Weights of a small transformer language model.
Size: 9 layers, width 832, 13 heads of 64, MLP 2240 SwiGLU, 128M parameters.
Architecture: rotary positions, normalized queries and keys.
Training: a variant of Adam for these matrices, 8111 steps.
Each number is 200 + 40 x the weight over its row's rms, rounded and kept within 0 to 999. Layers, rows and columns count from 0. The size before them is the row's rms in percent of the matrix's.

# layer 6 MLP up, 2240x832, rms 0.0504, rows 919-986, columns 416-519
099,152,221,234,222,251,155,189,209,205,174,241,220,159,154,226,212,133,171,216,176,136,178,271,250,170,194,189,281,127,169,232,187,211,190,185,219,173,162,268,193,319,234,179,229,275,198,164,211,194,148,253,174,197,258,143,156,180,250,194,198,209,222,165,290,221,239,194,205,215,158,239,114,227,193,171,184,178,249,144,164,187,146,188,233,153,200,199,313,202,170,208,180,260,213,164,183,299,309,238,194,214,212,203,190
093,216,204,153,266,156,245,222,246,245,140,182,213,118,248,148,202,174,263,297,217,260,272,236,267,207,146,197,164,183,181,149,219,118,225,185,259,173,192,230,202,137,218,149,235,252,215,178,172,216,154,229,191,213,148,126,199,214,189,234,237,206,176,206,221,224,233,223,252,119,147,260,212,249,257,261,186,215,228,202,164,216,246,243,187,148,130,225,173,197,228,223,154,175,229,238,188,184,193,156,200,269,148,126,201
100,247,188,118,224,228,174,258,208,213,174,229,260,189,194,255,200,203,188,175,212,169,221,208,199,234,192,215,223,146,272,179,281,173,108,181,221,167,209,142,241,216,224,213,184,237,196,207,143,210,250,197,212,162,136,143,190,183,202,222,234,139,213,278,133,149,256,209,232,151,220,203,165,240,210,214,217,212,208,180,243,187,233,162,69,241,176,184,233,236,245,240,197,195,144,205,253,115,188,180,152,170,231,199,248
096,238,248,151,268,195,208,206,154,214,130,188,153,204,278,216,108,191,209,220,207,221,161,135,130,156,207,215,219,125,278,190,218,241,169,263,184,234,209,149,256,195,204,211,299,151,198,180,232,182,236,270,219,190,210,218,135,200,207,160,150,249,246,210,125,140,226,218,208,231,245,102,241,144,85,191,134,304,173,185,178,162,191,187,251,172,234,118,175,174,244,195,249,185,233,179,159,144,199,232,184,174,212,136,194
094,91,229,167,229,178,218,231,237,213,214,103,232,200,154,239,212,254,182,188,292,212,231,213,233,133,135,235,181,190,219,239,192,132,189,121,203,167,199,242,122,145,176,272,206,212,218,208,186,187,237,163,121,229,233,167,285,175,221,170,176,163,167,146,250,180,179,165,194,254,161,182,153,228,213,228,189,220,167,169,247,204,196,213,213,261,239,226,198,114,129,194,169,231,170,180,156,212,166,217,209,221,257,209,238
111,109,221,204,159,245,168,145,247,280,82,145,172,205,168,178,186,243,245,279,292,217,186,150,281,167,181,197,208,214,178,242,146,195,160,216,210,216,232,188,165,269,222,233,205,177,243,216,254,228,187,203,114,147,238,216,197,169,258,249,141,196,238,171,244,188,209,175,196,193,197,253,198,260,163,239,238,285,267,170,208,133,123,160,227,223,161,191,182,236,152,166,205,202,209,196,188,207,209,184,182,185,197,222,222
098,218,163,245,242,266,230,216,154,200,141,162,171,257,182,171,214,230,189,188,174,163,208,178,137,205,124,231,210,199,170,232,188,181,237,263,157,186,189,185,221,177,255,198,228,166,250,227,204,149,159,300,168,151,212,205,195,119,206,174,248,267,260,157,160,204,216,212,188,197,184,248,267,156,210,143,214,215,164,147,227,233,304,154,201,185,229,134,246,170,212,125,241,246,169,195,239,193,242,173,154,244,209,266,259
101,249,166,230,173,223,200,178,161,247,267,257,203,131,193,230,156,194,173,235,144,200,152,259,193,248,144,222,185,187,200,206,123,192,206,205,218,198,167,197,121,267,178,281,159,274,241,268,190,156,161,139,268,183,187,190,186,176,190,186,216,182,177,183,247,242,207,258,172,263,92,188,224,137,201,243,189,174,162,122,144,212,244,171,252,304,173,198,129,177,173,155,225,224,214,221,205,221,223,238,221,227,217,233,233
103,198,164,234,232,228,175,204,203,156,218,303,148,190,237,247,337,202,136,173,221,172,204,256,202,211,159,188,201,174,183,228,175,211,201,213,172,185,140,175,203,202,200,186,237,155,144,121,202,187,178,208,213,244,155,180,214,143,201,193,243,190,202,158,214,177,182,201,186,178,145,136,256,130,174,265,127,276,202,120,235,166,199,188,162,217,229,198,209,221,230,229,196,188,208,170,167,237,213,123,135,228,227,197,119
094,230,120,180,241,190,216,204,177,264,200,248,218,200,106,128,250,200,204,218,233,216,199,185,200,221,191,135,192,145,198,217,185,150,159,212,164,189,162,237,245,181,226,211,172,149,132,195,321,197,197,224,203,174,222,259,227,189,165,148,173,165,175,215,251,161,148,157,244,223,158,191,247,231,196,209,241,214,197,253,239,132,192,231,174,102,155,195,184,201,184,232,263,223,188,234,176,221,189,182,187,172,123,90,187
105,193,135,227,221,206,244,211,115,119,124,202,266,211,200,308,269,248,154,231,199,225,235,209,233,243,187,175,195,254,119,196,200,248,176,206,155,185,123,240,261,145,133,191,165,183,174,156,170,183,121,156,193,174,245,182,200,182,201,225,249,238,155,181,119,159,232,172,179,150,199,151,153,113,249,272,147,245,193,185,226,173,214,235,191,161,106,123,169,210,208,209,218,188,192,259,235,173,214,165,198,145,158,158,102
092,259,218,201,239,261,283,223,210,232,92,202,199,253,221,194,246,180,182,225,213,231,164,161,221,173,233,202,223,137,259,230,269,226,212,150,196,163,219,218,236,198,198,205,226,221,208,168,317,198,244,204,208,184,252,161,172,256,195,207,201,215,218,181,201,232,198,211,233,242,199,193,218,230,247,161,204,259,223,214,182,254,203,168,156,213,240,209,68,126,235,255,224,208,238,230,197,159,121,137,198,181,204,145,186
104,252,174,160,183,276,104,216,183,144,165,217,210,243,232,216,202,211,121,283,166,203,199,107,157,292,215,231,205,240,193,163,212,180,244,240,203,241,116,217,238,218,162,263,194,145,249,252,133,147,222,135,250,157,154,169,200,194,231,217,241,227,162,175,167,280,228,233,189,194,231,223,183,199,245,238,261,169,267,194,151,246,234,170,284,198,246,128,255,212,239,211,196,188,195,220,216,165,243,261,195,179,249,257,175
094,223,241,201,203,191,219,320,201,232,144,220,220,272,212,235,254,158,149,196,176,164,190,216,167,264,197,247,142,197,294,249,167,300,276,195,198,251,127,206,134,252,177,206,312,195,279,192,230,219,186,119,218,156,190,246,144,179,206,187,239,158,172,281,197,243,208,277,215,239,150,193,161,171,232,219,248,223,236,166,129,161,279,176,195,229,224,197,198,117,233,203,149,206,206,180,244,173,247,275,230,221,176,176,193
107,130,232,189,169,137,241,106,190,201,235,159,149,226,191,148,224,254,172,172,185,171,201,174,223,156,225,185,212,215,212,156,146,256,232,197,166,176,234,182,200,140,199,230,219,189,267,222,175,224,162,144,195,182,168,204,204,176,274,279,243,207,236,191,197,239,190,214,182,203,256,201,258,278,213,186,228,231,199,213,155,151,180,220,187,174,150,167,129,185,178,173,182,216,210,234,150,184,165,169,212,176,307,145,213
098,156,233,210,147,199,167,223,173,175,166,177,273,231,139,236,211,236,211,208,227,252,201,254,187,262,161,137,216,191,243,241,230,165,206,214,244,209,224,161,227,254,252,176,185,272,157,216,188,258,164,242,151,224,155,239,183,229,189,235,227,201,206,145,221,194,135,221,289,209,218,226,203,221,207,167,268,226,198,182,221,178,180,211,123,188,187,192,210,167,160,220,212,199,260,200,232,189,173,246,123,196,158,230,237
099,172,261,155,181,157,161,203,238,179,173,298,242,226,178,226,196,174,165,119,194,203,233,216,203,261,196,152,174,178,243,205,177,155,145,173,224,211,194,119,242,112,212,204,231,299,224,154,229,231,154,169,200,200,236,244,201,226,222,185,197,98,175,210,161,203,207,68,218,261,205,191,263,157,180,118,245,164,206,229,224,261,243,214,103,202,199,177,206,201,144,224,140,267,205,209,213,175,214,182,162,224,196,275,202
094,159,221,273,204,234,136,142,175,190,171,201,249,144,215,201,241,157,185,132,216,197,174,143,310,162,216,176,156,206,277,257,191,223,238,184,251,259,219,291,138,220,159,194,178,192,205,214,228,211,137,204,173,160,264,174,162,186,188,130,220,266,206,170,165,202,206,161,216,213,168,202,276,211,160,152,265,215,207,210,192,206,218,253,189,217,163,233,169,253,210,209,231,202,179,221,192,181,188,172,257,178,193,189,229
092,176,131,240,240,195,268,210,176,293,193,167,165,195,171,138,164,188,214,224,193,166,221,224,210,192,262,253,206,135,196,246,159,180,186,204,161,129,232,193,165,239,222,200,213,229,208,227,189,183,198,154,143,216,203,159,188,194,123,178,170,178,139,117,168,206,189,155,172,116,260,184,164,199,235,188,190,222,243,115,137,200,194,208,158,151,232,215,176,301,193,194,198,232,301,192,255,208,230,198,206,103,180,259,222
106,134,204,200,224,206,218,169,245,258,199,198,188,175,179,177,211,111,149,238,252,163,145,167,185,151,196,223,151,288,272,162,175,258,184,182,200,220,286,190,173,210,240,230,215,197,220,222,207,267,200,183,186,204,248,200,179,240,263,185,155,191,219,122,225,129,216,219,272,260,329,215,157,290,210,192,197,239,241,182,149,182,165,177,207,240,209,204,134,149,158,212,194,196,234,198,290,221,234,277,227,196,189,128,196
100,246,185,202,247,131,209,196,260,196,171,162,201,212,200,206,218,221,228,168,242,203,218,184,174,242,179,213,183,169,220,212,192,238,137,156,174,187,169,171,296,186,151,225,239,230,143,201,85,173,215,199,175,186,172,217,223,228,199,188,209,180,139,156,295,194,95,213,167,177,195,170,177,144,336,199,150,256,222,186,145,231,204,199,184,245,200,185,221,261,154,193,181,261,225,180,127,254,167,232,245,146,189,171,168
097,167,159,217,173,219,168,175,206,234,258,217,286,237,272,159,117,194,268,235,224,166,220,280,287,242,201,221,127,282,143,162,214,128,194,233,180,244,196,256,280,200,221,168,190,210,244,191,168,161,193,204,191,148,212,249,228,220,174,159,189,201,234,152,149,267,191,147,202,205,185,158,257,174,183,246,243,147,259,158,223,192,215,206,132,151,193,210,227,215,241,178,167,204,215,146,172,228,250,269,246,252,177,172,220
108,224,240,206,173,244,212,214,217,224,237,216,211,168,193,226,234,145,182,236,90,160,119,274,194,184,119,228,268,156,240,194,125,198,164,200,199,239,140,239,182,246,183,161,166,219,273,154,163,233,184,220,169,266,226,225,222,241,147,297,247,257,175,274,127,217,231,210,202,235,202,167,195,214,236,147,232,116,183,156,145,217,185,159,201,212,138,196,225,250,210,257,207,224,188,179,256,188,218,178,220,240,114,199,188
099,256,184,166,223,167,236,246,228,182,212,248,221,210,192,209,207,233,227,144,257,203,176,217,171,202,232,161,189,213,158,223,235,223,220,149,193,216,225,187,225,178,161,121,227,233,226,209,219,162,190,232,245,225,214,160,163,199,166,137,182,233,260,206,214,199,224,217,205,222,244,203,217,149,193,265,251,215,201,182,220,217,180,256,242,240,232,174,255,209,260,253,201,180,251,142,158,112,272,247,187,231,216,232,215
091,218,223,238,188,219,187,180,102,201,170,124,198,159,106,155,97,219,193,202,235,163,226,247,164,153,250,266,235,226,218,201,155,243,240,193,174,212,240,181,189,237,208,221,263,187,187,167,151,209,193,188,155,287,248,160,226,214,205,257,229,223,90,150,209,177,253,142,153,201,168,128,169,269,190,250,181,204,197,203,136,187,165,189,197,205,226,276,193,178,218,169,102,226,223,152,177,309,210,198,238,217,141,206,150
094,134,164,234,231,189,255,185,169,248,216,198,164,105,257,197,242,259,239,245,226,181,154,189,153,254,136,235,265,265,198,233,170,204,169,211,153,229,150,244,179,152,266,231,201,228,211,248,172,199,207,275,277,178,154,212,222,174,232,245,127,174,184,189,197,173,259,230,225,160,213,181,201,234,202,233,209,202,137,192,263,179,257,170,141,158,222,163,154,212,195,153,154,223,191,165,241,211,218,167,199,179,216,178,251
144,258,131,185,146,179,238,148,205,209,233,197,173,258,241,219,192,165,243,263,182,133,187,218,154,319,215,162,205,180,187,177,237,261,257,139,144,276,146,252,171,179,199,217,171,141,153,167,217,190,181,197,161,200,218,198,147,208,162,166,172,205,225,166,201,247,191,198,227,223,168,196,136,253,202,212,180,199,226,200,268,246,266,241,222,185,191,201,183,272,250,204,240,165,123,213,175,202,259,207,172,258,201,208,186
106,274,184,258,240,217,172,244,161,172,157,185,168,178,270,193,283,211,211,202,132,235,201,132,158,212,151,149,161,218,231,233,159,238,229,212,176,231,108,177,204,147,115,201,203,219,224,284,262,262,133,164,219,240,303,179,222,178,240,219,187,296,150,201,286,312,219,235,194,160,178,223,219,159,228,198,176,243,185,182,211,195,188,159,197,196,188,223,211,212,188,169,244,189,240,186,204,196,248,188,191,181,256,206,146
093,248,263,242,278,158,251,200,193,151,179,133,135,209,217,205,219,255,148,209,170,114,216,237,138,203,205,284,217,171,149,221,151,165,196,231,188,200,156,196,241,191,295,224,234,247,146,230,166,212,202,186,200,237,113,194,196,263,203,174,273,201,200,228,223,179,266,158,176,186,246,143,201,155,234,180,160,220,134,151,173,209,210,168,207,216,214,249,241,205,177,194,212,241,206,173,204,276,125,263,193,92,162,319,181
093,239,268,204,231,192,232,126,166,205,269,205,156,228,226,210,195,228,191,237,207,186,136,187,165,168,189,196,248,199,174,141,204,184,107,189,143,166,239,243,235,162,205,220,173,219,253,195,153,174,237,223,195,176,109,159,198,210,206,250,217,220,224,249,302,232,186,176,250,147,182,167,192,206,218,276,169,237,202,167,181,166,224,201,157,222,256,279,202,146,201,191,228,137,212,213,208,218,216,260,168,201,245,181,157
091,166,149,205,216,227,125,261,184,184,214,207,182,165,172,284,186,283,149,163,174,242,160,160,232,206,252,203,151,283,190,256,191,222,176,225,182,215,274,191,164,218,150,155,176,214,194,230,157,213,169,188,202,188,176,129,188,173,240,254,238,127,129,219,166,161,189,171,123,240,215,252,179,249,178,182,177,178,224,194,162,279,171,226,169,181,210,193,235,288,151,232,156,252,241,180,206,174,231,172,207,179,257,180,226
095,167,235,223,236,251,144,165,184,157,180,123,271,195,229,238,199,127,200,195,200,247,229,193,174,260,244,223,181,229,206,203,257,209,198,179,116,217,140,142,211,230,245,194,169,211,162,229,180,192,157,180,250,178,124,187,226,176,189,154,241,169,197,146,166,195,219,168,233,167,178,180,160,228,235,167,194,302,185,146,250,222,241,217,209,264,173,212,162,189,216,264,216,141,234,266,223,172,191,163,131,206,261,181,122
094,177,221,224,199,246,191,217,233,173,175,176,197,229,177,225,139,134,103,224,172,190,207,222,289,176,244,144,249,163,170,188,240,285,266,216,157,229,172,228,274,234,278,183,229,232,131,203,288,234,231,252,217,207,196,111,141,169,213,246,179,180,243,274,199,240,268,205,205,131,210,138,174,260,158,209,205,159,97,250,154,247,181,271,251,176,228,208,234,232,190,183,216,174,168,159,222,234,259,236,183,215,205,255,216
095,184,223,177,177,176,223,215,166,190,174,203,156,166,205,246,136,261,140,131,199,206,273,249,219,226,242,146,153,229,226,202,205,219,103,184,218,252,165,240,144,207,192,237,192,147,278,228,195,206,195,149,168,254,140,233,169,179,240,238,146,176,170,197,207,178,167,224,273,156,158,187,222,213,247,170,196,225,202,193,191,191,254,205,161,232,172,234,162,241,206,151,236,164,257,211,143,148,164,143,271,215,182,201,242
087,181,139,148,193,153,273,239,142,189,271,230,195,162,247,174,176,143,245,189,219,219,174,196,191,186,200,134,193,148,285,229,159,203,217,161,159,170,243,203,171,207,205,223,205,165,161,221,205,175,178,207,125,180,219,146,156,142,168,176,175,231,182,216,189,227,199,211,220,154,305,183,200,204,144,175,221,218,172,212,244,133,129,196,153,187,160,183,252,230,211,100,272,154,245,196,155,200,154,175,174,166,116,131,236
104,237,231,180,178,196,192,211,214,158,168,263,193,257,183,185,225,195,131,195,172,245,260,177,132,177,198,236,179,224,234,212,166,189,330,231,224,265,202,231,247,143,160,191,205,170,236,232,222,213,236,220,176,221,229,163,219,212,174,277,145,165,144,223,161,248,221,267,185,163,174,128,216,145,255,230,219,227,248,149,214,279,195,119,162,127,165,247,163,192,283,205,212,154,197,123,177,248,219,227,153,222,185,226,181
097,176,155,246,245,172,187,145,170,189,145,277,226,181,208,249,170,241,251,223,219,205,203,138,150,176,183,199,176,270,218,189,228,262,108,99,202,113,187,191,173,192,160,199,293,111,154,227,130,191,190,191,259,199,212,239,257,102,215,178,149,183,190,171,167,195,230,247,206,154,147,214,221,204,172,216,107,174,198,270,193,146,187,196,173,247,253,188,180,183,257,122,150,212,202,159,202,174,273,211,250,214,196,243,136
098,175,228,205,238,199,251,163,171,166,133,112,170,261,253,149,237,176,304,180,255,228,148,207,213,199,176,243,232,248,182,256,192,217,151,190,151,138,147,176,209,182,201,192,209,190,202,211,257,221,192,235,223,238,211,206,215,249,148,177,181,213,226,181,185,180,155,156,226,143,230,142,219,182,173,166,117,263,113,228,258,240,273,141,120,185,194,121,184,182,171,224,238,204,225,157,238,189,212,170,266,145,236,144,228
092,139,224,230,169,181,206,227,210,194,268,222,232,166,180,155,190,247,172,240,98,194,219,273,172,206,155,268,112,181,219,270,177,211,214,226,242,232,214,163,246,215,220,164,203,209,213,174,209,241,184,206,180,188,256,118,204,187,211,123,178,238,134,164,184,244,192,236,202,218,178,193,198,243,200,177,189,119,198,240,238,292,285,147,191,173,126,199,201,235,169,252,186,210,186,186,176,140,228,176,202,191,216,173,236
116,173,195,162,187,180,217,188,212,163,186,205,237,259,159,200,225,156,193,298,223,295,208,208,144,279,233,222,119,195,262,180,180,214,194,238,250,218,263,188,164,132,173,251,218,184,179,207,239,134,231,158,202,205,240,194,212,193,221,179,221,253,181,188,146,164,170,211,248,275,192,165,210,151,162,215,168,170,192,221,174,131,196,283,180,254,157,209,259,170,244,196,197,196,285,226,126,133,160,136,208,196,169,148,202
100,281,182,156,182,183,142,185,164,195,168,226,133,175,171,229,229,262,203,218,160,165,229,176,215,314,181,203,178,246,181,224,168,206,189,198,239,206,133,178,175,253,165,238,235,186,149,244,112,226,224,205,227,278,210,255,208,170,203,205,179,197,242,181,182,264,228,226,214,187,154,259,183,180,248,202,227,193,166,175,188,192,220,126,160,233,264,194,195,150,152,195,233,164,191,210,279,235,162,235,244,253,178,289,213
092,247,116,238,225,219,195,210,208,241,234,251,280,201,198,146,209,254,197,174,179,161,160,182,196,155,187,171,211,226,211,188,225,208,248,180,239,249,227,197,207,176,202,195,151,162,173,215,204,163,226,223,239,214,265,237,210,124,198,229,179,194,139,198,266,225,170,266,203,252,167,202,187,154,194,249,225,169,221,155,200,239,180,153,183,165,162,294,141,175,207,151,204,142,210,168,221,298,206,215,207,292,226,204,191
090,282,163,232,151,224,307,233,159,152,195,76,165,177,200,220,217,214,289,185,187,183,184,134,173,196,211,261,240,204,274,129,164,250,124,146,155,232,221,168,248,235,219,212,230,220,240,177,215,167,180,238,209,215,269,227,202,228,203,224,229,187,173,119,253,182,193,200,149,143,191,176,214,213,170,278,180,241,205,156,199,216,183,211,151,156,214,271,155,238,259,112,182,230,184,168,192,255,272,273,192,227,154,201,141
102,163,241,251,226,227,169,189,188,145,131,175,213,221,203,179,170,269,267,235,263,222,222,213,159,128,205,210,217,152,155,98,173,206,224,184,194,153,165,213,160,170,218,158,236,141,212,237,235,129,185,209,215,199,190,227,145,228,188,232,221,131,187,265,189,184,214,261,220,202,230,247,219,199,223,185,188,223,291,278,133,151,234,251,240,129,241,209,153,119,144,157,236,193,253,154,169,172,163,181,204,204,214,165,206
091,216,223,195,280,210,225,171,126,275,174,140,214,130,256,191,236,213,251,176,208,261,190,272,179,118,132,122,220,177,229,212,185,203,158,149,235,269,252,198,158,190,225,264,198,249,235,160,197,229,156,256,238,174,162,166,189,185,155,197,145,169,154,265,183,234,154,198,207,211,222,222,250,176,226,151,231,195,167,273,211,216,168,153,199,168,241,212,300,229,238,201,221,212,241,213,200,175,175,221,240,179,150,167,179
109,181,206,184,202,193,184,191,215,190,226,222,222,275,208,150,205,189,212,218,221,235,178,200,188,162,253,178,225,141,245,237,189,192,224,152,201,189,249,188,217,239,228,214,213,222,170,179,246,248,222,110,186,162,170,142,208,251,247,217,246,212,237,214,188,189,170,187,179,171,218,290,207,273,181,256,242,163,227,193,149,157,236,138,234,236,217,185,182,218,155,293,187,258,253,131,182,248,175,169,150,113,248,225,177
097,152,232,214,197,219,183,165,232,182,129,209,219,216,152,167,176,183,135,195,209,115,236,222,228,181,185,146,156,141,173,144,233,200,208,199,160,196,186,179,204,167,208,263,204,122,173,170,112,234,233,182,187,186,180,273,189,137,183,239,258,213,198,222,199,168,193,174,259,202,268,191,313,255,226,261,219,281,215,193,172,224,190,273,158,162,228,173,163,193,160,206,301,158,248,170,159,201,195,156,195,161,154,188,205
101,157,239,206,205,221,138,214,156,224,225,228,242,215,223,140,204,163,130,252,173,220,156,283,196,166,239,142,145,146,220,197,185,176,227,222,201,162,203,209,166,156,153,209,195,219,239,219,281,178,145,190,166,202,182,248,237,191,222,188,205,199,185,151,149,133,161,224,161,287,235,241,202,270,216,196,225,204,209,212,248,178,125,267,151,179,106,227,249,157,155,220,247,160,267,213,191,153,221,221,201,270,192,245,173
088,140,171,279,242,194,173,116,148,248,209,212,188,202,253,246,192,234,179,208,311,246,178,177,211,185,233,170,258,217,207,189,166,202,211,236,139,83,202,161,269,221,205,186,178,245,204,190,196,188,205,248,199,213,101,165,182,271,203,128,182,163,225,163,140,282,247,204,192,111,187,194,160,188,198,281,209,246,208,212,235,182,249,196,248,139,209,240,272,182,155,196,224,191,159,185,180,273,131,185,225,145,209,201,180
104,199,136,253,268,186,142,203,138,229,277,244,140,177,238,156,112,240,173,194,172,215,165,271,216,254,152,134,120,180,185,218,174,193,208,156,200,204,214,164,226,191,186,228,180,189,180,235,211,262,187,193,229,165,272,302,191,205,134,184,135,243,185,209,232,224,207,162,180,244,210,178,223,260,202,211,211,236,103,257,158,228,243,231,131,244,160,174,219,139,196,212,216,263,262,235,229,217,177,231,216,209,216,230,241
100,192,180,164,256,224,209,198,211,180,240,158,151,227,193,185,199,209,190,197,157,148,206,212,168,221,215,136,203,196,193,257,159,182,171,118,166,276,151,136,263,203,221,194,199,175,106,183,127,195,218,191,237,181,164,275,133,204,197,199,207,154,226,214,200,184,283,249,249,167,101,198,162,180,103,213,242,190,318,247,156,209,204,210,178,178,222,166,217,240,221,254,167,199,171,199,298,157,187,129,226,206,161,241,148
121,203,229,193,172,237,173,222,238,251,245,210,124,144,235,150,200,258,267,186,261,254,141,223,142,199,183,206,213,211,259,184,272,246,159,164,223,229,236,263,250,221,248,232,205,240,182,186,187,156,251,208,241,211,234,202,242,193,237,138,175,135,159,192,170,253,213,236,229,199,141,241,155,222,202,209,235,176,207,198,229,206,153,154,231,198,273,196,145,246,240,211,138,176,139,221,254,204,244,107,164,159,219,165,244
110,258,219,208,277,215,175,240,184,193,176,226,238,303,201,148,236,220,180,209,210,112,150,196,248,173,219,264,202,122,214,224,165,180,127,181,197,225,190,255,185,235,201,168,174,156,209,267,208,182,197,215,170,171,242,160,153,197,224,199,196,221,199,187,178,248,115,193,178,209,162,221,170,258,145,273,207,197,176,218,216,235,148,320,205,237,263,173,251,125,196,174,205,213,124,175,154,203,229,205,275,192,235,224,185
107,188,225,262,271,280,245,192,145,262,251,289,189,153,207,145,288,174,182,173,162,203,250,183,150,223,212,240,183,161,166,130,266,207,200,242,198,173,177,191,189,240,246,176,222,193,149,255,183,129,193,193,205,175,165,179,206,182,166,242,261,320,185,193,216,249,160,189,177,162,262,217,210,192,211,219,212,273,189,192,239,150,180,167,134,265,181,179,198,256,116,207,267,200,232,254,215,147,203,210,168,206,114,163,243
091,182,208,253,184,170,252,209,189,240,193,207,181,159,118,189,203,189,107,197,146,166,211,189,185,191,204,209,181,162,253,183,241,269,226,194,210,308,198,278,199,287,199,137,153,163,237,203,267,156,231,269,223,152,240,240,206,273,179,182,205,160,229,183,257,252,236,204,211,220,175,250,216,179,228,204,208,157,217,131,115,141,206,249,239,199,203,158,175,170,239,285,211,197,183,196,152,291,258,231,194,179,232,117,175
097,177,318,236,173,141,195,195,205,271,207,238,215,223,145,174,149,257,261,203,252,173,166,231,160,206,84,268,181,280,161,210,215,170,105,156,207,186,217,148,216,151,248,167,262,217,249,189,181,317,76,207,234,209,218,168,200,180,178,211,155,199,233,238,140,165,216,174,213,274,123,147,225,180,177,139,193,207,136,208,237,215,290,133,119,185,145,186,126,201,246,234,199,296,246,205,251,234,193,169,249,214,177,197,248
093,125,182,182,207,144,203,172,180,257,203,164,147,198,254,213,223,261,156,216,162,133,199,122,189,177,267,122,244,96,218,234,236,193,259,175,224,165,269,223,165,139,165,228,177,177,190,217,168,258,192,238,149,164,155,230,189,185,239,114,186,181,218,169,244,191,158,168,214,124,339,173,164,225,222,253,156,225,136,208,301,144,182,221,242,244,236,205,226,158,234,166,216,180,223,161,209,247,151,251,225,228,212,216,149
084,198,95,187,208,183,243,228,265,268,226,160,181,212,194,214,229,195,273,148,229,201,134,188,221,226,168,189,138,281,246,163,136,216,179,228,151,162,227,243,209,202,105,179,180,212,229,201,150,141,254,215,171,281,193,138,226,236,234,203,223,273,183,142,158,212,193,218,185,214,187,202,191,249,205,210,137,219,214,171,239,208,124,227,134,209,258,223,195,210,327,255,258,276,179,187,162,199,270,161,238,185,224,181,133
102,178,176,201,66,251,165,241,235,127,251,198,237,223,168,199,249,110,161,143,214,120,239,170,222,228,238,237,227,253,267,298,179,226,248,249,214,220,173,152,260,260,241,223,135,214,180,64,136,244,236,211,128,156,160,263,182,206,151,122,142,173,174,197,181,207,194,215,195,116,141,190,223,174,205,172,238,180,225,148,210,193,219,251,217,169,145,167,164,189,218,226,215,214,137,196,214,295,254,202,220,124,205,168,193
096,226,173,288,183,198,192,250,242,180,169,227,192,205,195,156,113,226,212,197,242,210,216,250,225,245,202,196,172,153,141,161,170,185,286,224,200,178,219,250,271,172,215,215,202,177,152,168,175,150,176,222,142,169,239,156,284,172,170,185,284,252,222,124,195,211,120,142,149,179,212,164,154,149,192,136,251,271,223,222,133,222,157,180,176,190,180,228,187,219,233,189,261,251,234,223,173,166,261,214,219,109,147,211,191
089,159,237,164,195,106,151,165,228,207,184,270,232,252,156,171,183,280,197,147,180,205,268,190,235,188,220,256,165,185,192,167,192,205,264,207,240,237,175,225,151,227,208,181,228,174,245,192,275,182,169,121,173,172,201,152,158,178,256,178,178,156,215,174,192,170,182,188,183,155,287,132,149,187,147,185,157,203,220,184,159,200,212,174,169,159,206,227,220,246,186,261,221,187,136,192,169,128,205,223,125,155,204,166,203
101,184,208,145,189,210,210,222,193,203,141,171,200,219,188,152,155,238,200,106,256,173,127,181,231,142,196,271,243,208,219,174,282,222,239,246,161,173,212,239,199,146,213,143,159,171,106,225,133,150,157,128,116,189,217,290,265,179,170,224,156,201,203,237,258,183,246,121,66,264,209,232,223,167,167,260,212,161,264,231,118,183,197,218,235,116,215,166,196,254,139,160,224,294,126,115,207,192,175,297,232,214,226,169,201
089,181,276,185,282,159,222,267,247,196,169,157,181,200,208,244,158,147,168,164,197,243,218,223,145,206,160,196,275,130,201,172,152,230,260,167,183,166,204,212,132,217,201,189,248,244,164,218,121,199,259,289,232,154,82,178,150,242,106,151,174,169,209,203,177,181,210,135,204,164,173,242,174,160,129,188,192,223,273,159,152,222,131,181,254,162,245,223,174,224,180,205,179,186,99,207,212,252,132,151,212,207,235,233,163
095,276,193,203,148,143,200,297,196,202,124,118,229,150,210,186,216,163,176,239,186,242,218,147,301,203,216,219,166,258,194,160,134,257,285,171,200,175,219,174,202,234,140,203,246,171,153,173,189,145,123,214,149,159,221,187,245,162,224,241,265,197,247,133,160,171,214,266,198,137,218,135,216,259,191,125,169,271,134,258,201,192,152,131,175,174,282,149,170,242,220,161,244,184,267,201,225,151,152,165,162,208,177,194,232
095,205,177,181,194,163,180,207,171,254,123,185,214,236,127,131,222,74,168,157,267,132,214,140,237,172,234,165,216,199,150,180,216,208,246,248,221,241,200,215,256,130,238,253,278,172,167,139,186,203,195,232,215,245,209,140,191,92,180,274,168,170,185,243,246,177,187,155,145,128,215,192,206,130,186,156,222,224,193,217,170,168,220,176,219,142,234,201,226,282,170,240,129,255,236,204,168,243,208,196,269,207,155,159,219
102,308,145,229,118,250,236,252,221,254,211,244,263,191,200,204,163,141,104,234,190,246,166,244,166,251,241,165,240,236,185,214,303,172,191,206,257,186,238,225,188,236,134,268,210,229,199,198,162,261,167,95,163,174,177,231,128,201,177,150,180,230,213,189,201,226,207,255,195,216,228,196,248,249,154,222,180,255,197,201,202,201,169,268,200,158,160,256,242,151,248,199,220,222,292,197,236,232,224,169,235,239,222,250,235
101,115,204,204,268,205,271,168,112,280,253,179,155,156,238,214,210,155,197,265,188,218,168,254,181,164,174,161,217,115,239,233,218,191,113,153,180,229,245,198,201,236,221,244,258,153,189,165,255,215,228,270,219,183,237,245,170,199,139,139,137,156,188,158,184,195,202,227,182,117,253,159,184,228,180,150,265,258,161,165,208,174,181,99,187,178,229,214,324,140,232,220,201,228,227,140,237,256,254,246,185,242,208,198,163
100,147,189,201,142,232,152,144,195,204,149,189,185,173,225,177,200,193,262,218,160,196,198,151,235,201,226,212,279,223,219,168,234,168,209,127,223,205,203,196,223,191,178,212,289,157,189,139,236,226,219,185,127,155,238,191,161,245,229,233,187,247,285,182,147,151,211,181,200,195,165,195,217,251,171,215,241,221,253,252,212,163,213,163,163,114,173,246,258,196,226,178,151,273,195,147,150,174,152,212,183,231,271,125,247